Weights of a small transformer language model.
Size: 8 layers, width 128, vocabulary 512, 2.26M parameters.
Architecture: RMSNorm before each block, rotary positions, untied embeddings, normalized queries and keys, value embeddings.
Training: a variant of Adam for these matrices, 5983 steps.
Each number is 128 + 32 x the weight over the matrix's rms, rounded and kept within 0 to 255. Layers, rows and columns count from 0. Numbers have three digits each.

# down: layer 5 MLP down (transposed), 512x128, rms 0.125, rows 339-438, columns 0-63
# up: layer 5 MLP up, 512x128, rms 0.138, rows 340-439, columns 0-63
down339:142130161118174078148090152154115098104131131113133101136154085109096079101152129109140137139130119077089131123133148117104101161158098147140109155175150195126096103130122135081036131104123233
up340:055086167172096137176083101064087105132084152219124169140131112174101160151149106095119091119186124121118194061151134142114061120142141184114129139113157080131133115170133124144111132142117094
down340:116183106163165133048164182110148191162120137123132129144096155165133112100094170103147071079132183091087103083130135169134133127116105140111099074188119129138153131143072047129105139129073135
up341:121135123164191204111100153143164112098139060153115155165110106119169164143126125089099109128177149188163144141155135135113153095057122096143104107155133110107134150086122134127165131118117128
down341:181116123072127143107185090130161139117139096148077084104155161107172086037121137146117147149118166115090129113132154103120127184144173103091063128096130173123131115102138072167091091160073096
up342:085117077113170172125090125127151153104224148150136088180149098168110165139150140119097126072092162150138141109105093139172076156137143148118125079086158132180149133180150194136145152147113140
down342:095146119152147130171165135122135147099153168148081127158141163124122084144141131147113147157078155113098125142148099140127180098105104164146183121128106210126096103169148087174176100147191113
up343:084106136135161125150155121136146202041091199158106094110151194156183117138155137123117115119168147104129096124122129068158147127121122118145078167091165104159123097174150128113083111067153109
down343:089074112180138126046147083158123137130126160141089110136159159080152130101127080106130143131105164122176080148178119115179173156174128118181101096114104098146099109131093131121160120132201092
up344:103094130140113118108152172157106127122096164146079186118110133188150119146135097145074178120129139181135132044128116110113087165107155136114125075100140105114134149115165122143129139094130120
down344:119131145154063093101103146173134092149103145131139113142114054134126178162156139154077073110150124167093133128113124161120088140101118181173149114132127159152118153178180185122095097112123123
up345:147167064123148115214088137037139164171143087133129059075098138135135097177115073073113098148135138097180169135143103147113080077140088105209141108093092085095124150116080125109190070103162102
down345:190110116132075127172128070144123187128097116096145175157055144098113084126115156091090173118108076074178105100049148149106183147138087159142080140186131121133084160098129179136087103150091128
up346:123157159120102153137121056125136137171127080156111045132163131163158121136181053084086162131078128137097124118077122133103123127125168101171100087137161129150173112155098129123136134113203096
down346:205133177149178145096158114103079072105096167100097088115168143165159114135123143168141137160135123132097119106162170160118082166144090117163145075171165137087132142126146109199148092146117136
up347:077118141175137103189137114100128118136121162139146152139111143143115136142182146157148117072140214072095127100074128099103120138170151201089099172123148055087110139119132139116139114070104103
down347:181138117083160146196186114156144067116095162181121122156151097072137101093082088132115179163125054108047107126118098156115116160170073121100151133118081083128109090051113098133132107170133105
up348:126138100080188163180145154100173174119163098126155036165080160109144175173133155160124095163150146124127183143082147138181147165111143104174124171083081108109160131159135153105092109063138129
down348:147165179176160148161088102134123103115167189133090090111152139130121183147144131117136073150103126096197096133122110090083103163141121087150101092158159137158149121141110163085082143105111157
up349:145188085139125125119166102105149128131084159178177167093061146185120167093186146091105140184156145162118127094139147128107122181146140133160094109105144071113105115149095108126096130086150122
down349:083201129151141079138128129114139087119110134132162136052144110202095111113172164152102131125096138104100134093174126161073142118106170183110168113090135125141146096147128147182111226120179083
up350:074118134169147166126121137119147172164143145179158104095139156203195151180122088131098128171130160155149138113118077067105129117157100079176115131064120127097147192163117164103112079147099116
down350:167116150118135157172149112171161089082156131181107107139155065169135114092143165147109120094118099096138143137158104105074164133087114071126154138102133101146124145169069137112180115141162134
up351:097168132180185145129132180081173157141165171112135118157079088204143136116115068105121195155119168198124141137132166134143163087111157163201095114113140130091176070113124170143102164164158111
down351:201069077138144096157152123131141146147182089106148042149168161082068145092110112189174125114092109107098133067186098077126137146196076189112117125111132174080087167058104132166140174163133057
up352:112123166112146121115057151155142162069108172180160096081128172179106093128154103114190121136141128087117145117052098077122149138113104104116095170112089127175174168117108058103155077149139137
down352:207102145150121131133150115145123103116151088130112162119182110129109140136149156108150096106138155138109108102150114090159125149134112144132194125101076185193126099098097122064228106147177115
up353:099109118098114089137052144107123080102130073128123090139156207154130111147177144118084145088139104136093153125113123099204151131062062156147101107179129094117128170146126125107122102089121110
down353:101090120123111087133155111128066138137123143156141121162139159118146125080150142121102150150100113057103142149085053171099138161151142174152093121139140120161130119102111120191133153151144134
up354:121127052148128148127105127143191124157136138151115147137162133120141133125119115118097131106142193189140080121145099135112120168140166109122071147124123111101134147132085129115111088058106123
down354:164128154190102135158143176222177144137133168182093104132098144130112107121058145145092136086169140127148154100141157117126106120097136128164116114120077135111153153073155138173103153125148130
up355:120141076106133165140157090148139180108122124132184144187121169115142111131176129133136093086143126142099118151174131116134151109154158116155122103097139117120141106095088091133088130083103123
down355:093170122144052141124123074121110100144138146128151105134090101136106174134135127142113122153135177156173125072186110154123132122109179138119129113138128132109176142166148125241167122084140063
up356:094103118144124092126116133095101098178130112149147128149102155125119119130146144157124126082099149193152146069058196137134128180107128135055120127108142093101158181132119224113164163120064122
down356:171069169156169145114125193173087082175101111151171124138133104139132164112103160151143060155152127158133133142124152092081118180145117132086174166112138129133122179092118192147156107173095126
up357:118095120172114154124120158134147209151115150167156155130192135191184134157163161126092066153144133160084112096132085124113090078124141100084113112103181116156149163182143095136117120095090149
down357:088076124110117104182138121096124117104080063136149149141159105138140110159067130109134142187059139150167154152141075151167139143131127160117134110176107067131097106158110082115124112111110128
up358:143131079114138162154137162083156102085051118185093129042132182124129156112151132108080142134152174109182123148150123143132092159135121130089140162141114121148104106167110169083126127097116129
down358:150144149120091102173123092162151182114105168103106223145145104157197132142142124131154185153127119132189120097143076119125168145114085176136123125138120050128130110140064116145065122124086112
up359:113104127152239115180163067105139110199102160153140142124168103127167196130181087106150075099097143175115170111130157104163093121109105156174082075067122112096120174135159190125105137143086125
down359:124116074115097144096128156131044104191080115153200144143125158153118183141114130160203089091160156106113095100152135134076134099187169140026158119093096080087086075146134111145111102160108134
up360:119137137127157192130107155110148156081084089121163161124128092103121170162104093104105111165115128112107085104139123134116127145055162146168098109123143143101087087156165118051154132082128132
down360:151167050103137127108201107056121128101128117107136183072113149130168133098178157150091110130102089074102113117139112154089069143138173106135070129077136159146182070112113127115122093121116133
up361:122132116098169150148082116148111155083193156131087136072050172155156123104122076132103145101088162137097153123151151146083127120105112123118088215097138136142130096151051137089139164111131103
down361:161127172089147155074125057109097108089165144134112135112186156126183164076154144108160174176136118091089114121078175096135171152104136133165148187077131114132075198136122154160172110114145079
up362:081105139140147165142118155118157083111070134185163129143173148097086168126164085110169201171130129162115136167130132142068132153115147157129125102163132080096116180150158139104168147109112107
down362:180052201069139144144122112183129142107064090178101054052091133133125089090091143118122152123131128139119094112131154162129133144152104101143142146147138123153048138111114122144156153147145093
up363:057144180125120095101113158156131129120105162146139130151200116147125159143160108126111102184132168158156124118142090108111115105100165172049173109128130114112143168153145138124140134119125087
down363:121125211124122124143128133182129113186132139136161087124108118144150125106085168123129084139125133174181117126151150105091106160162090126138112100214108136131141079162171123126161165136153118
up364:121156090127132143134101104100158087163089094187109095136122111193143194114126080143090149111126157136100122117140091139149202126112124174121148109123123123184121119118101186124116162153163115
down364:117124149120052104138135101168139092143143128137129099177029119076194213116124144150097117098146137142081086151099159150164151125149082137091151140117116144134089148133188169177131140106102099
up365:086135108127152098124076110143149124153107157146119134096212120154118109142103081151143127126058128141083074140168119126159107158105072072101172123176147093170129200087089168073162159133129084
down365:095110077141141133115083119088113102132137120135068158210117099105116188134123115089093208129157118118095100138121083163128202115112101110154087119129133119090120186084135151170134090154115124
up366:051136147099121168173104114098092125144143090156113060097165177087114136131151121166133134098119118125162150146130159117192118075133160164161129103056152141137092146210118141072163104113106150
down366:054145112141163121146088203129065144127137191129147083184097069083158106142156123130111151118149154144097164155056114107150117071162138112127157138141144149171142139162120166179116180190203116
up367:095135117148209146156108132053106134116127152148134090101080085138137162097135114111180157103114145108115134159061123074122146177126125125051143182064214135113186144152119095125195105106081137
down367:054173173170123138126090132107074086182107129048115103114128103141134153131107125134158154208102141131140233147098114102151158131181105097151171113160149137157140147167129115158124129105124178
up368:132115110127167134079111163128086157145117172170143094110129162128205112104176135048179120126122150182097116096192116134091142144085104100135075077082161141130189189171150156099151174180171131
down368:160157136073128141115084095162144075055211092123072110081130104101152162130167154115186091130175089138100169090117051117144080145085069147083142123081184139140168131084124208160138109156114090
up369:146163137146130118160105145124162108145135167130056144139125115118131110120138129093108077107098117139127112121145112089115107135101159133116119105130117098175125080136054103089156120128175118
down369:228074107090128159143173103100086136097098138104131152150202098150118111136151139131089117120111109141131162127105177085135136120140154122085108152125129150116171182128115116146095131164135128
up370:107147090137175108188071121084147093128147189135115148101128133127167181107145130101110077162141151089119114123170141075172105105150145124134138104108169105137146092118035142124207090132178094
down370:124159215112105074163181123119122122085128186050144182109131107154157080109129152117147088172161138095255098081171127138116120144157115116141110147183110095154065143128156063115170117145110083
up371:088156137143173149153158138142121137125104168118181099164118144121141177133127106101094151123129128113104144098139117152144131183091180149065176145071126107170147131110123103124117103105137101
down371:107116155118127093086125107091056144081138135173191101137122141145137196068099121168125126147166167128167151141150079129161117131140144145108112139072142139139107103123164104137127103123125037
up372:115125149157127114132054173084125111096098075121109129167112120189108101116104094125156154146136174166149135069162175114186100131081108098171063037142100124127118124140163136103178099045125125
down372:105095140161112164148131076066114179144138147088108138125123133112094077132103110120128087154078139098144109139109103145184138131081129093132151169146101136107151176118147112180183127150155106
up373:071120114175143103122069141116121187123111174155121148142123185141103172119134075123089090151151177166095095118108103157086143140154098154202114138144184101093134144202141068145112163111154129
down373:159159059155120096131154096144125120148128165091115128111124157069138108165150108103059136146113156090192129145117156128184154139123104185172150117174124184136106085121085191102138167096146124
up374:096151137186141133095116089133121123147135158096107169123162173165205104133150122105138093033112135155141113128137095131161080050061155081098123082183093120123134115072094160083160161104125127
down374:168126154111144101150126119161128103117131156122142080114098119141113178172083137164157079099143109114136096164131103091183161097130092128084149102108106138122117105109144121096177057161062126
up375:053134154151165144130132125129109079162110122134094131158114104127090128139129135078108156150128132124115166149105085126076124118085137106216043141134108163126147185159142099077121145126079118
down375:154135216125140181209149142147096153113110134098140163142139062124050101090164143103144152154133123165155140136098104147187138111075112143233129144177142130142112189121140134156167112133178120
up376:150175066093108164148084160138150116123147168140147092032133133164185103179105154155114120147161144133138124134140159159150155141073119167091146146133160109139114063127140203065123174125094129
down376:136137107117070162076109158123107147109091164147143110083139083162147135139133117121130127116166144140090162120103150127129132121095095156151111115158170112137064074127119133155076134133177149
up377:104147101136198225161139189127133109142137133138101102115134163159125122148103085133116163130166196130137119084179132146112149110103203110205093126143096119108165154141154177120132101145105130
down377:128125096182099090101139099125087152150138093093142110109126127145112131177047124163154124118070106127167164109180044125132054135141130083165114166157114147078141116162060109143130146141095149
up378:144126128156183103118071119106084144096185153119119136159086117177164149128083141152109150125178105112104152070094154072121132116072150086112088093127132124102135134154129120147044134096180115
down378:149116127111206114067159103131071063110138069089097093162121148101138076114136099198132173142157066078118127092157170102104090173088093108151118119146170115131150147127144137125136102081104094
up379:139197108142183108096099150092162116146197143133091131107104152107177157134161029067105176125149133118106166125164149124098078064118146132152090151200148097146103124137088139168115130079150079
down379:118073155170098145083165128135135119145130176180115093196126112090164127110124117128198116114125161115158103114212164151107162161110115153122144103095083131154111081119122074236160107093125069
up380:105138061179123183121131102155128125132089084138134136135171118119121169125132133069103184161122137103118165161158077131051102129093125073121033109117154106101134162109138098157201162106144107
down380:069166102142133044077123101161121143097109082029103151127139160146146160120158223166145149101105142159116072133043062141134085098129116135160109163099154091101159152111113131106102071175139156
up381:140131127230115153171158147153122154113095084198130121145124162154127140101121110062118099133128165145171164134111119099188122064101114127124129105120179096101154140131106184069182131087114161
down381:160045169117099109073142156131081119133108151175142149137148147088120115098120139067174066128145128120168061172137138076122086140135163130104104136140081157090129137133109109144185114130154146
up382:127170151113108142129157098102154105121088103209110085114144139142136108099084081126109148155143104114124180107131102135140084127068174172163156103182198128131116124145137138137090154122099086
down382:131120156148096111195152162116126093132112098155135115158140117119163110169118106099164152125079066127169137052097123155146101130094064155113093111142116109134132153144105134118067151099123140
up383:114116159147100157119089150130093141202134137143084123110128108193119136123119113117147146140120148175110088047124081157115080153116130099094132156123166120125147171086110135123117106133072131
down383:186134118125110102132138169150136123135118116167069217157150093110134117154125088120107121133126116078207128091135090134103156138124083148168139149128137099107154105109165108113074137192070155
up384:066123110154149143152073076076150152098131130112122099128146095131152107112108159130058185175172118116126153106099083114188108163054144157099138103077194110153145119170132143111171140144096136
down384:107162145175185141125041083146140118106106106123122106187096142131060136069067132133113120133145065122112126095151115159109083120092083119129114141159115147114126091117088122067116081176049074
up385:124160079155113149141122067112146125166231226131050138114089116138127132167113114115143098145161122120084134084136150088154151090138094143123116114142180082112120142086135133115092190131157099
down385:152132157147143139132153112187120108106107104200116089127062126138150096129076115148165171203072105124137184118142042179142111144103089137180191103106119084168042154104112130144120092081155124
up386:124191084162137133104128180064246159101145112162163080076161153094135117193095130095104139162170129106118124131126136089202093160116118157120086119094152144090109141171148091132107131153146150
down386:238102160169116165104176103102194099114134125163102137136116121108144109145128139136157164168142143093115149088124126142130130170118112170137117118107143128072147119132067085173142120109100136
up387:102199145162102164132139142119122148113137114114133102071154121127158174145138128096050162076111114117147083124156132149182094102110156122133089138083140085141139121114119122095117148093114111
down387:162137151093060137091170127104068171155124167119168171116128144127118147096160182165107153089152040116114182146102050157137164122127181121187184150080106123112138116124171118089163112121146144
up388:126186123166236121136084114118133082141106118087102104109129185136175155170208159151123093109150118152152128157182115133129095184133096115171117081147128160124129112084104116133114127137132092
down388:146086131097125119145146135136136126133107133199123088153093171140125074125123167155120161154087058093146112145167188189090134120077226144182111082118144171141136092175116143172086159158149090
up389:085123157108113177143149135144152116126095120159183132069149168122122097146106053146118105179138140103094128104094102157123114169108176072110122145157158076145134080117092102130113131121096076
down389:149137130169217099154141159140111110126137128187160123140120147078101133146116119100140089093130123114099132148143113123138107101111124134105146151144152109152106107145114076115094175134159102
up390:077125116167198097096063125062167101094131134131141133118113144160126141118138049112107153129072115165094150068111117151085121170063140082092110084080112087150151141112171142117079098127094152
down390:128094125148087115044107132122086099117140129162159083087110066120148147077091088108143128122125087101131146085130106159119146098118108076145199183125092119174061142033181180127100156129145114
up391:128114100075118126118088082074110093076157099202055104153150135144121122080085096150102126149163169134138165094140131106168110111117108173110139184176120131154156165199079168103102153108102075
down391:130143095176153162102119141116148065202138131158139121169096121112190157125134153145133121152088149142106150184092180118084120114162136151168138174156139080130167081188137091168077144146091102
up392:124119097188115173158088101140145148074145177164134185136165126185077147115115109115136120146144170197163089128125089124196119132065144158161099147110116130138136146062083131104057113075131159
down392:124113091149133169185116129190146104182177112146124093061127166121141143122131148169145158078111187120103121125135137109120134070098146179182089131159065200144138151117144104104177094085148164
up393:088168150165151101145114119152153119189114183170163158055111103128119183103141143145126131151111130126122131143142126122131140126125135113169096133136129050135133160122120201106095207140176080
down393:115119160079150206149134080158123157115114112098142098183137124078117143108116131165154191131149134127101121143126115152149124117147123169124114145082142127091130111145182188158093074159131183
up394:099129169115204151125105086086131135155140130147070128119071114117153125128185084126094195106120194139161143087118131095062154117144091100186119111074127162099114060097133160122144118083173095
down394:094176155149135082091092194141133060165098186161106126102113083135160127128143118139174080093100205133121150113138095102099141158173109119125200124081118169129183085088187101116161070168160109
up395:125160132142109140160111111090126125131109102119111075149163158073110104130139148155101083104170117131156107122112134117159106071119128145117111195115086110128139112110096112088145126116155111
down395:180159121035105162147164151154157151102079153105144146144086110105103114179120138146144124115146074090167121072137192103120143098102150146149127124153121112062110186116134108157138120184135180
up396:110163137155123136117081182132120151144147143126118112089135122095142191141095112146156158144092122124140130111115109144160129104090149102106144119118119130127087117088159116159169144102097101
down396:101111063087085162080146090090118120144133149149182190107138097148125107088128129125133125089123113115134102185119113151178112151132109112119117141120137138132128119143105099174156110095089130
up397:108063113099135078103093110167146161150129128133154122144161156147137198170121112129069112137137137135141126103139113109114025182159127071128109116096127120173134120161093139121185096065105099
down397:124126139123095107161130183175133154119118106147141123101122089121080150118149105141148084099149086153109162121165071139204133077142123124169154099083104111143116105104098116148184185113153122
up398:083215192143093145149163199110132135167080139114152142130038189111102152169152131104122083109123144197137092065148122100125115084097137112139118135113143152094126184100120081064185137095124131
down398:132082119136099171109081114068092145167123138160186102129158189169087094143152139164145182133065130137156144134101075103123136167132069141158134117155191159060135092110136120205131109192141200
up399:125143120135151085152075140124123205183175142087120113173115111139198156169132118090117099119114130172109135081134121089124093109087103144151116171109101077128125196115083139139116088109155088
down399:171163086142163104129117103086131158117113142055066096140171146100135167155128161135122078123159100117202131089122118141160126117146085149132121063097136140081120110131131176173097089179124130
up400:086101128147140092192105065106146170057133157126158120117119094141100128158122201129150139097111141130070161106131150090124048154132168127142118073117152118110197116131139105136122156109133113
down400:174110134126097133119149159137170089120144115103117108101188089146107104186169075146190118133171102132057100112140176132139136095127092134119154151121178076144074187107117102087179157138104195
up401:128166115142123136129091117093144119148133165127108083130166118216135128167168121144171179128163158134077115138094112124187140059158152170100087103158153069062106101103154131124105131125135120
down401:068149133114135095121132103103152101141141149086139125111160140160149155120111192136069180140136111123127145137116159119088107082117154147087156144157152112127107122152134091201082177118097100
up402:103128127154144146159127072148137187111147161156143106110126215150145119165196119102136133133107126164092135125123098146074087100049097101085147130155117059127137169136164086128160124105120103
down402:169094148168110120107152121136100131120170154183155133157083149119130134108105131122140101100171137107149128109121092197162156110091137091088087169117102035134151116057113141122159158111102113
up403:104157129125164187116097153108121181181111076122097162187131132124076104202143113147048135142119186129156162082086159132187129068141131094195130144146173118096108184086137130089175111105163136
down403:147105117118135092125145076100087142169108048112136069142206172120156112162171133072100168170100151109127166093117050105151099103146195164084107104073165156132130178153106113194123132178157103
up404:108152119180214119111075217119122135137122143142157100095119122161162123108155139136130136040116179100118145104126155184124079183128148107094036065156119118093125141121069101116112134113159144
down404:089124141193107092077109165184145084088091196144140105127077105088127126129117106109159095098153131122122090137147140134189138056124135111087144146126131151142187148130093106155082124199148060
up405:098148107122093186198142166112111159128117150147163064108133160167211161089074137054158174148123115100159140089140167125111095168105201130158118084139205141075116139122169123107094181092143187
down405:113157134076122180211167136174156129100108157130066122117170113067126139146080123133092131207111116145198171119087134090165156131108081109175120116177117146178129119149109106187114171124113144
up406:126177092131083171099116217121150129143119158113118119139064129156121136179102041090053125069084143196088103126134165141095144122052153103136131152113130129128165168130161132090125182127122078
down406:146169217135096157065136136113111157087087160084095089102123102138123130133121166174191142125109127126131127181129151114153151156165162096130085125146148125093124111140137174157108095189162061
up407:079114128144163136138110113136121068077131093086069131154126145215147105122169052132182150118102127112146107145125154089137098047106140116128109047114181123165199104141121127123091155103108158
down407:204070132110135140144116087171143147149152136098110110116128167162128115152207112098158154115117101111149116147095157103121113145163157135102138108154179082188147108128170158188089094182134151
up408:095122093163123152143152149146157113116146116169130116144131151141150165107125163094112143085171164158074128109107094137138112138123076085140174136115104123144120131127112158136116199123114127
down408:106092083088116130131150134137049109142080118161126084127107146124126147159108123129109130102122131157143139162107127161144144126143091116091186152088137083108101174132128112180174116203169127
up409:110166144119170174100099116109120076097172188131139097126160125120152150134156092090121167087144188153118117151072147149145091104128103137138109122056182139132150110097165172103107093142106074
down409:174140187125200164179149141122108051167092155137196101176157089100147165155114111121105166130111167149147113155137131132215122068099149086162145098139128102187126136139110104090118122087115147
up410:099109121150111097136108141125124115139155124136143114066121174123126186127113083184084122054097138023093158099190079115115084095127185136099117121133187054107125163099143090118128112111163113
down410:148100106147167094160158071162130126167103100130141143126127131126186145154159117097153112100102118098137131242130088103111080118135129157068158130104075092162137150123116167159062154138128110
up411:113149071127103138162103119137106200145136090181171159190112097111227105146154149115192169130088138090118076106081133146148111171088139106099044137091175135160179126184135154121169178136116125
down411:129131103177107130112132136171121118141104118128146141133143087148145123098142131124128113151193107143097053134166152163110181145163161124109080167176104116157181101119166192172148192077113180
up412:125115119119141083201123137103138160109077088163056106163161111117096120133163108144078172101035134159076113099156141125127171097121159097154055095136159156135150165109078164067139152106144093
down412:132105152185113126146209119126114158125125166173090160162221168095137084128141156136149103171110101148117079150148114146136095153099146088149112108130054158143097126126104085127128116136148165
up413:077133061129143108119072135133129073154045093190146137177121137161136139185149087043114125193094125202093117118121049144125110118113114173102124093128104117071120130155123161096146097103105165
down413:163075084146119076209168106136091110201139167154093156141152077148134047126192143160083139087132145081129170130118126094121146166123131126102143133115139138119148076109109111175024116138095111
up414:118134072179152124133108104112154151115107131112093113142123086170184130117173105117124133178121102124114125078182147082138093140056107062049110117104171132106149132165082154136132154134174155
down414:167098157163130145156168091165113040109132100113131133162176099105164175109179131101155134127159131171160128069181132117131170112140121146107078106131103171151130118077082120109203126097108128
up415:093107082146145127088092177123099151171099074146167105149149137120102160117115134161113108118109158079146126122152081121122120124096177120232138127105126118165225160102117165121122112117137064
down415:154182123106155156142153144176142144137175135076175124120157157065122167110137150155176044153146149070157176105130066143119111121115162160215070089126114126201091125142138132102154170133182134
up416:144122122186186102121144121135139132143106129156110164100147124158112143169100125146145109123101132120115090095124138131100136129048102174147148138073142095149134141122115111094130163116112113
down416:180111106098121161116136092078139130098108157125145159133132124140076113118135136156119112158094129157158119144152134112130113161132132112105158130123108119108147117123155079125101158084137164
up417:127136074146124109121134121131105197114118160120133123135159107127152153120134116097105161160106139176155108136159121113116172135109145121119127139117144100152119124145107151150134142122095115
down417:109187068147101108148128094095087112129119162160141134138131104138117137152143129086086127147095158151111140103153132138139138172146134135117118148108143102121190118131145124234152116047158089
up418:134151130145177143151140138109111149102187156171123115060140110141123113141107107062088135152117139153135091110156143090136080098127136132122146117165122067165175132116110099065149185068111141
down418:176075227185156120068091106165155120096131178090128128147115137183142119152118135145106084139130122106132110091069152122153100162149139097152101103146143117123175080136116160112111128096134143
up419:106121111150153177080152121101146147132116118119114117120167179130106149149124088126105083137166122133127145129164136061079113059155084104139076098116125069084128177110155138131071171161150026
down419:086142122151140104050090166107154129159086115112148124168132106178175173175170089165130094128162146099103094118065152141124116123119097153145183082109118138132057117069160177153136057161147155
up420:132117117148118132107096113129144149082100158105096154144138136126117178095155155090124172136123128119162193106143152090127140079088145126115048080067112086075124096111168167115144169111109079
down420:068127134148138123087145104129063097101115175094111136124117139149130092110120137143158166109146153143150168044086128179089141115144138166146154139115141088223182111202172149154112131109108110
up421:106190094133172110105087171151146071182131109179117159174066162150136169120161121148072194057122139151100170121153137192144152150135106067170118119104159123071132110142122199123089131133114162
down421:106113104063091107127144108124143194111099174096088076110168195091169108138158160087123175114100152085119142190112150126125229129176134101120137110104118152127075129189139092122116099121231143
up422:119210098179145155142161153054179127130118144118072199078185194209142128145122141115104081144149152133127168089146174151104124097131083141164080141170151110075124081170104136108150139101107134
down422:121128164111147174082111197093117117148108157148122168163184104166078049099091089105144109117114114113116129108125146155084158087163093179181141177176095090128119110123090079201132114139177105
up423:112154149070136169172098157171078138120148071172023074158121158117133072188104144137139132046084146148139096133109111127140196141109156065121132093131148091118142178099168153098091111155127109
down423:163113154142151081151121166167143087125076112153210075084130103146147129117099139166157138122114108110099126105105116094115064136103137141132104120127156121083103121194113120093118075156140147
up424:122187103116124226130098169113161108125151200163142075053148136075166136190169158106122145148122173177187120142115149182122136081145171165146164088165088148148107134113150150131127142123182128
down424:146167138172130110061118107152121155121129174074092167089037202106157087161098087125149108106197136151154138102142167156120172088139158092131129102141117117077104060117133102130099161152125042
up425:108107151125141100122089153036123170128120177151126133087112167190173134137099108078159094118082134095145175088123111151121097162128167153083183111105130127160069172183167109146121118159114152
down425:120122142089104144174103159126150127156126153106109114049110121162116142110140121141142075130123139092131136060092144181134174164129110130120123112177129167109190162157162134166121089123100163
up426:079130146097092142112068179078141150110129135156062050082117203180074168140147105127148157138122170171133112079129122162074079150106203112051165149082148110181111169134168091121050118129130116
down426:194150155108104115151114155153143056088109139163089150098063145124133136153102103119168159143118138118150135147119157147204108119171151060119161158078095154098064139101115081140159085163124132
up427:118148074170163090104123154143143202126183115133133140134095154135172150125145139193123087053158209080169163137118106149183151145088221127107101061101089044116207101081100112100083104107148150
down427:180115119159213173101139180240163162119140087111099139174086105163112161097126097108116100099192161108128147118174082113148083104049113114157097063161155133178148118117118134103081099061127132
up428:118121082200117163189103071108127121148143083185057159207139196186105115130105096101140135149106106135099127150075159089159112119122103117121118116137089097104132081100076111127087122094086058
down428:102098093109103095153097088114076134148124117112159148110140101134145132154112167157108093130160141147113099124071140121155072126156187170116082066107159178151151081126168145177071083103093089
up429:117086136092164091113126159151147125110141127165189118086064216170132138175155122170111160158107099149070076085132122094103135133142139094125116124067103087088133131148109176054107128060127128
down429:188152157127119179128162140207176112122166131076131138140118065167103073183082124123097159124103099134101134088169143136093129101095096130147162169197150131138100127121149107123121191112138091
up430:092143113125138129106127098123106149132102121158174110164202087153162174113178120106103151132123132131132139080171102118113132130145134149127152057130092128153186119105140089091113081069081078
down430:161159112110100095183131117144156113153141083117161172137075175136129177063117115086128141143142139144152136084140090122139097153147143124149095134089096121123164176149116116146102114099172161
up431:107172105075166128112123139097094189159132151151129143153109140122172101161156103158130164124101161172163120141137057069165101143079133159093141122113191127114124177116086080139192124121190108
down431:154134124143120119060135139202070099182154121159150123087073106119079141126144213114132145169161171147095111144161117158129135165106154165131123099095151164126086092142107067147164193120150117
up432:106137165167143185137157203132160148121111112135177092071131080170136200130133143108071065127162154141133109116064129048167109101118141089129062100082163135067171136161167101114193114122171084
down432:215106157141140192173123130124144142103119148109154075150058084189095146104193181224113196144108119078089136123153130111096071107143174077097156106150130105148132090154111173099183147078076158
up433:116092117162098067126100154106126120124116090100123120071152150104192136137193132098079127108140095121104137143103080113139142073109106153167143211148133073169126150140121138122149095130161118
down433:110119169134116116158126151163103159115160142062132118089091144083114122091152140065174085176149120111173109123174166129139133112150129165136152109099086103136105118118150128144206151185108087
up434:150159133130084128184087171064144138082131135107151080141050104128127157186148110145157118159107186165103143093118132144139130131082225134097047122075126129105161144103176101123162097096187172
down434:176120126118145085126089122118106099109134083102115156120075118157124120142152153091167133104136131131131151109063084157136114129132076133096135100122169169103128087121164162195146110152106130
up435:124176152121177188151117127088187072139157140108120103034160159169102181189198147142132120124113149143102190111150112113098079076094148067172133101169134092117145064142105151085128075105172168
down435:081103113155158159092081163157131152110152131127125122059113114069129122141142141097154140075157130159174136164168086118102114115124076116193185118130128139080097104172126126139064078220148181
up436:121172109094120165184149164110146167104125172142113119068114103150084174157113135089052110131128127133159134081144151143088078054150096134181123076094209121159112192148116103148162226128180104
down436:134203087094098103093145111112161117086091181118096145077105162107128149123073156074132191108126098149127151116107181154072133091130162163085126105091126153094170156128156141162125076153183169
up437:097105119165140076196098143142121083129109058118196082160151193127130143220193135142107137112150181122127153055068145124156121078112117113142175113135165119067101184147110161086164111078141119
down437:117125141206152182178097140135125078171138129137176150142169106121084157097100125136104148137194120158140089141155145116146148149163109153126093125141084141166123121172093190147156078167150159
up438:118097087162116135173136112136131127097110133107135122157132120144170118084160170106162167180166109115152161105148148082170123091138130080097171147151119116156170157128154146100099161152158154
down438:219113130118176170135157121155132092164098080155093165110124082090091139157174088129138133126198045113086099104151111131102151113069062106103166133155119109137107148072110114076153147157127106
up439:103156132126167135135095205115142167173122169135065075093129104104192123137151093133112138153040165118158170149105113097125137128126174107121106095106205147091166157189104105111110165135107111